Each number is 500 + 40 x the weight over its row's rms, rounded and kept within 0 to 999. Layers, rows and columns count from 0. Numbers have three digits each. The size before them is the row's rms in percent of the matrix's.

# layer 3 MLP down (transposed), 1536x384, rms 0.104, rows 1052-1085, columns 288-383
100:465541474556472472527576502480438497481519474423473493523520537483452521505534467509440571477530500572456454477504524445495461494455507513523536529526493466457544592486479615393495433548462506489528434409540525479520514492440536527533510485498475502441502498486440449539484447464489560533
095:482505526520529502415528488511441562533523449544531500533481442516466501475575500597516452518518476436451472432460379499469522512507458470432444516429522456483481502577477459502520504522522478557533489505535461493558517551470467510489459435525473514465488501554498499468508462546594522485
097:517466524397510451418457525519534453451497459516458475437493517451528487559556475527468608516469514489619403475565470472473554518533547521540502486495545485464489481497491496570430471544494572505534478527469518464552470501554509461487525419468506540574457489461471469471486428483469450524
096:466526517522568554508492537489508530543467483446480478477491602479475503431483494488513510496539487491568542450533538502421433425543517489518392507513525484463497490527486458508505514520516520509513482468560476521587544568491443489457450418501519482509465463509423496569540490513498553538
100:495533551537496474560486533487532419440530492540550487539590542538526508500432473533507440558517558468401499494514504543472450521525518564490423547496476530523575497423438494520532498467460595512517506518499546539507437512380496453506498492500484463552523526488476498498498496510474485525
099:502488469478517455468489493524514505486471458520503570510483545478462553518544486537495503561508472495428501523496449469538500488465505552506386451571580542532536527539504449474546595450491552487511468499556441492462520474478471499543484501528526431413510477535603493550611465563544541518
103:503458439440531509470519482493495513439415483506457467529510481465511528563528556468529483518544487486568502516517471486502450503489562516433498459449518509559487540572444533511515521515491453488481497533505464527491552539568517517413515490436464554502462498481469574437485481507442505614
086:468511457461507494483474435525488529487507543492537463490461464463489574501498445509498522480559449548544455529516448503404524465552514458538457543458493534513509522468446518508451500455588500496464577464503428574522533540447461490475652495551534495496445507508540535537557447491511483492
094:491533462405484560533472503463479494497511439517533564493476526527578523574579513529539447493538555603524497520531511505520557586497480515471521481461549519554519505510463516511409485484550524561463499506472505568494493453563548531430529492537505497486456559515458518489541467481537506534
104:485533560488520489531506503495427457536471460452423538469509442545539475505512550564453497500425498512425478474497548513436525502498459462573576492541487467499546500553601492524484542481476488555416502504512548511460398545561477487457514469444568483543591521498552498508505480468439524433
103:467576537493485518497505564574546594569487478452392502441517505504525461491450491511462498487516550434525479530566529533454554546463527474486454544475468526513628563505480422546502536545510477538533567599497445531458559499553482552540505459521477553472481547572559481525458506513517493503
113:471479506478501483464471523489465504473580512540513510504490500540450587465554501522472533492460465541466481489484472397527477433549473545511562495525516460520454523500545447514517534509543561438471413519407487551480502516527450481565478466528542539490522516451498494476530489524484522444
104:495522477563518427506446539520469412444422564492419489481495478512442534569477484495470519463521535477518461478481474460523538462540590487531538471501511529457491495519524473527582474495514525496527519512534531465542483528419596507482528491443548426522472488466524492445473492485561463515
096:490435574474439483558501465457492532456485452525494551532461461423495452510476450577483552497510492537474480556551478471451467461441442507548499543486488547563446540478502500514479572598533472457483487492498430471449529489433519478563487552498491498553452509477476509507501476474500473497
091:480549549497531570551550514481492542518436469462462475498552541500531502575432534492494558497407529532496543480507465494481498564465437451504467457511493499506501427535453522513472502502541420509506527519539445492562538532521424427553530482448526502543514482512497571459481455466520459539
089:470507517545473527603479512452377510517500481494456573538544539517484443617505475453488466553515493485507548466507563536539539527461499446478507561474430484527491428495524537536506496480492552471531550498480483423498449482512564497564465498537514534468521589571512508591518537526465584497
093:497478482537418476442510429448484569559469490479480507511456481471520520449543563489550547490469455442483495497514501562529462465475524453513518572512491485479491512509472455501451573528408474491557542408537537478484543480554527489460489475532478465523529562506545561487477478403475492516
110:482463516517485535534531582446515534490506495544510470523506429473437526552499454476517439545494533470528494509471451521480469499545508593552425477569525455485477460440555541464556505466507519578496544524562533542472578545543491556507461489520555460486494447458539539520526531473514527505
110:452514460496508502485506553531476516518391510561427506489494543524542466513504456475518491522539525491492568555454532587455532452456499479493524483411461500542505523552527464461448453494525496510469533525558469408521517510482559567384507610506537499498432503552467481529461443466423505480
096:464518484510514572550468495504508482579534513520464499461473499553544484535487501470534520570505422540473510445490552593484399537528428533496520514526546452498526544530514495484511443579486458456431486489545481499403601532563534500485543572453480526518485528523502492484511450502540532548
102:516446465527562519566482502545526488480538512482524502474431455513495488491560533499446491518570547537569477557442518503530465502496498463532463452557412507496514473451506529474504555474486531503503547493447451490472511536549492472525509484440526499604436508462419486501514515492533473473
091:491504521452506479512554525433434492418514486491504526484521389485483529562493509519529491485510485488576529459502536549453528527512569532458548459506492477501473509589460465522535493517448496540489474488439477546484520489431506513493467546509468495477519481570485549455507485587430385516
099:528550512543484586505527486515457526462514583502555473498542532548536478507487521455426433529441471523540446578473515514456519442539490511491499406497476494514494521450545466487464477456490561518504456466511519518531469467411535513489432507423489479483463494470498449477536524459505404464
082:510540467553505493446469464508476495480450516491574490458530494408483494465488475467503472464522492576574536492498479522432557551431483537457464522458476469509448499460463497484445495435505500482463521504560499525500510566520595497517561523500488499558482479521499529464526551474510477520
107:477501499443482424433511474546488508561489488453543492482502516519486467481504481524502505551458505527549534489498476490529490500551499482531450487551475490446563471437495496505509526502498502572598379466488503452564530497549500520521571425510480527459536513495529484528489537455576475484
096:460560469521479564515460503498506525482512527483479436456523517477505484521524493561491527550509583518505522586502503523450520542548544447514418448468493523471544511462502533468480462527480552486528533521517454488530544473463569450497441487516490535481511534461477471484491514502462521545
100:493491553513487540503483509475507706453501469524512492593479525457531521504551503529481480492469563497554474555597552598430495483507486425515472525508501582499519494487458514460523480465583530489512496528533511531482531500505581513597546549501545476521516507563508483540532457471463503472
089:498475569519496523506417516510459447530494526499406486522491538508455432467491526433547585514518406464443520512508463499552480531580467518516543480471457473495501493530561493500476543507542526495484512417484528458518510478502468522530502481468518506554515470548585486545561553594438540477
106:488514501451556518507550535469563485431463490473496494460473566465553539445493512507476533552476450536515552475473508451571553496445515515483428502508520433535470433518475460466459519562530481482517447472497482533407469454441495459540522510521496514576503538555512518493532499570484545495
091:445533525475522462532500526468504591471461421564513490492514505456519460489447456487475491480515430548542435527508520530544511516501458507518518567526480485537509559466514556466498486578464459478546441576482524492421394570458584502426479467439517471520507605529624495473450477517563448506
099:459510485476529463523475493515512526424537489519521466500480486479466418543483495432542499468540508492503433461426476547493479444538506548560467559544442473549439530497521442496497475466482482547533481488474492537478559544465487517485517478516485476414508488457478514530448454504522535486
108:495467460473488519521513534532550550462527406504446474532498470517551559451480514513496491535498534442462507469449429459475546511565506535555453564548586563555560527462508490469571533576440500515457520493580534474405529551521411470527504500559478438558481499514511444508568459559483517532
076:540499534491560571543544604564494466480483568539573447515544532551485543495470475499588440579541546485561458431478572481514467544477471512483482544376482502550524513510511466434545406533536556495419442520580499502459523489441490506582478528507509508432461496582582505552483524543502498493
105:475453532502516506550529548539490493530380510496500513496485515550424551416529492480491498547502510415473539521542511503505434505443458526523577462455558456519514491535472473469482504435495385532513550460511514477507462448497517466540530561506463454578523479520453492489518492598522487446
# layer 3 MLP up, 1536x384, rms 0.107, rows 1053-1086, columns 288-383
097:515461456557485472573455454547476516503513542466473466504520522480518530501447477491489472503497527491513472535454519457492453483460497532531514543574508527514533602562445410539551445546513494458466545444501536497500487471611541517568509546531519521549494523388443450504437543519426498456
098:456530503577509529560539464521480533487436503477463507524494503524472504482571544475498519471470531533440521539437497437509437390507497491428488517499417521498481450497530502491490541516467447497415480489500511519492555479525521532534439535504541481464498505491490531417534583527498450468
097:499474567495438542470423514517528511486479464516469514535468477532540518481501604561518519552549512441523524529474512504542556513578480538473527487457543514488401430504504562471455504461519518501496448475592522448518561532543548454510442480561443579514570545479501495542454486485423487509
093:581445491536528472502474491591516524495466465497547500526519475528510527438535503533503526503471553454549536473500478511466524432492523517512536496400501534519505475485582598423480560447479467539515482541542554552513508487444536533470453528491498487473501467538499480498542457581478502445
092:531505618489523453568486461485529481523492543475520466454604434542456501524471526469509445472504494465505470476495481472490445521526529494447531579547481543494564481490507528538477552604539516497460502515504423486562516499515545519573458511491514531570456474497487556512435460598501457352
098:515459507493480463470446586494469491519475506403493474402484561517486437458524502502476566523541495495483487493510507462563592450475507537475523527540548480485470490460494518455508523510580492508512459488553479424491488398469548549557475481506497492573509526518579457506550449547417446447
093:531507578479537489540497552509445501463463484494472583467458515487466524541505520459515537530441505554433525468555465490514493508450510511557459556468513466454461498540563370412466545535479493504585491492448479439510514501507541523461465431500521551459519495504465551433528515536503511494
089:507513474491526481514513515464508543510582496509560476501486573495552454450505590500484501520494518472571434520527537473429511547449514489499371545514512485464512503454478461509527495532436446506499498597518529585419502560450505585506527518449566542502434442433496493541462473575497475512
102:474491471481517489529423467540401561548526539492508505491481570523541506515499496528478524446562456557460451455497539442562453548499464527515474512548554512468459467510486418587519483445461550490464513480529536475560501469472491508582477478492502469445476459516499561542460440489474516544
113:492469500494524482473475530486552519495429493475510435522515518464529507527531508540473538492509479493525542559513502475557433534451494515510518505438560513476545504493447499408531429427509515503490474418477485521473549487532482477499555429583489531522440514523499548496500541496473524509
108:484487510422566482444538534525523461545490526483453485508512453489474557474565471489495459591490450469428451504499474464526583532441448472466513462479544447512479488596520481528482503505453483451521470546479562536514541575527578455524542592449534494516450454532471491467533547538523474501
098:499520460506523465518515508476480476408581471506477505436541508443560582514470504485510507567520517492529514519553487517495504484566489573474477429476525552520453470501563538508493576460539508535454593540502466528476520531479460448491512456430483528507451594468460535457532493412505511448
096:486541429484455504496531514535426498406454470542471434464519515504548500499475533471502518568510530444563554526436521458625522487500484487497577477504471488432532475518437568577485496507523533490507457523534456512535529460537519491548508537483527522521492490465483579545542436526472597486
096:509480500463550495477441571548529496470485516542548529472500479527523489457589529509495467427561564513564444497531508444505554472494497553549567510500553540481577590458493448580508530542524474489508503469502456524430495483429476527565498498540553537505516515503527468510545539500494479415
090:496496501436544512454489458513490510490530532497538518502568433415515487499585531599520512479485488534526508448479491513491428478463571526619444476472524454445486462460546510587514484511488525490524503438427467542561470508490474452584513590513476509459507469536572458527430478500506497518
096:497468521538565515474458509445413446507451452484506455425551496488575474543395498517548514469524480517513519520533505466548456511583519471487475535468513556507533587486491532498529539514470450450523467540543521530536519471480495420574570450492480463525494510536435477475507510477493561510
110:530483486551486529506507522509429467502426482415543622515494516528505503469490406551459440560457441514547488445448482516486474491492509440441464489521485512460470518473542529520551566425578533471452519519495524636499446517532520432454477511515527524523481445474502497506434464534454537509
112:492387466470508504471454523504458531597410413496538531472475457513473540523566534531520514463460500547591536463463453505524529458490428514466541470477485434483459527530447510545584482462477484457440527437514517452484473464510524495501473514490503460481519490559460509522533527493464590503
097:425533406475468476458554544537499547540491493466432534532623463469474507480511487473433440495491525472513505526484513426491473504447499489573535525533522531444518570476479545437451505520501518466595533477448519495522500434477546531441486460464530498547546552475447611495521540508429569530
098:506497452504527484460453513537422518537514480509528453462456492520519528485468417495512397588422549479513473465506596471555472454507453553459490574480505543514525461508524494543532571498516514429544533460486451428466490553503542501457420489456509475505491472488452530473567550582468519501
093:444505520522490495484512473535498454487542560505515493471593569485529494483520429521527498492496487498447451490504560539472423497424500425550512451467487517491476468422446512528582558497458482472531508454574521469515492452585473532433522475486554466458483547463550514501475528447513539517
100:478512578472441467476393464474436456472551510590460479382511449497576507508486549485443483574507523551609419489454465499528471487525537417483524510457531446434519515520518500518477498498497445451449478451481476575515523481497489452494484502548445508524465579496480511394501563575529521554
093:528493453500477498540485472501493459482537435518493509554396522539443424487482493540510459439550546424521513444484467491478485563463470488457536541532460558502510505567507468505456580512548508483546538495528459463496574450494463436503435485501463512522475554528522402448472608504473504499
106:502562492528534557502495514479526515541562475509470525507473400461439525476418411584538481542490559520520463552537535451504482452512539478484458569536448422488490473435488455535536455498517520471552476446596484489539488523534583527467596473515508476516495565513494528516503494523520479495
101:551501494501468558480472523490506479509527467541538548481460505541514516487443540488513501529495515545566511436473528457508430482536502507529560435474524532476524430530477504520471565543526503470451453554468550460488434521400504511535464486467533440512541370471521481453442502541493542504
103:455535517505477450472504484501425554536446527458501517496498429488512443569447517483500467501512523534452449498450527517473499517510498441517502518527474471464496494475513401510546434522491519488503494587475499544549482499472443509452517445517463528537542406480446628412460567509509468492
087:511482464484472456440637496498514557461519496524637541461512575477527517510475536558533508551387470508552448494504484435503500473462552419539462576509472523558555476451478487499519450553453474472472492513450470520516451518543536431502520465491521436486521521501393442511492429428535488504
109:520443527473506472519532539526503480508520400473465501540509467455538529564551558526517548416493469583540555481459573448558481432482485483555496478416489481540475497531489470512602512431427468516535545500510551472509442534501468444524532496483520494528479537503491490520530520500503461535
091:540482504535467541531468467553445505525540549564485513497491483519460505495515539553510479506534559477510529554538451492437475461454459469469448435456485529460491454512484508475445546374548521509476499503525533482467550484515432461555541560486493536548488461527419479499488602507480572491
098:621496513570465473511461432450515481565431479540511497537495545562542587521491544460472450492382526512539588455497454518473461499528601527520487490526470516492497502462516496481489476430438521548449489509475523527476545407515525468529543525502425547421527500496530494502521493528493493469
116:556440528562582521487477500468511489509526521498514506517495548467562493491521548497525540401490513527522492564471534474507508470476531482593545440547547496458536476544407460474508526465471457396506512547494536518547562448480525489564454575490536519469534428458520542511521556550496555459
091:521554470432536494466552562521469455544516460480532524542482444547473473484525516502461495566514463507430509479432459467505482527508511543502470504551512474514486471449507545520543582488491512472603494486492457454546496516462524522428462608511507555543526522474511472464469484562532522481
103:461505513486505515518482517524478471447526474490476439407548500450514559494488561468539503501490463562542522555532497495460481527469518471534505539505519552452477552511518457553546491442439565465471492503423503503523552450513519518548515429530473503529500452522516460493452577497526493469
098:447459521448516522499542519459477522573517506553528520515463504516557520503504427490519497500471539446504514500504482492430499459512461503455491492500527548545492530508482500567517516450503561508570467579489485414494431499419530461538527562468513479523493466554467556552548480477492528481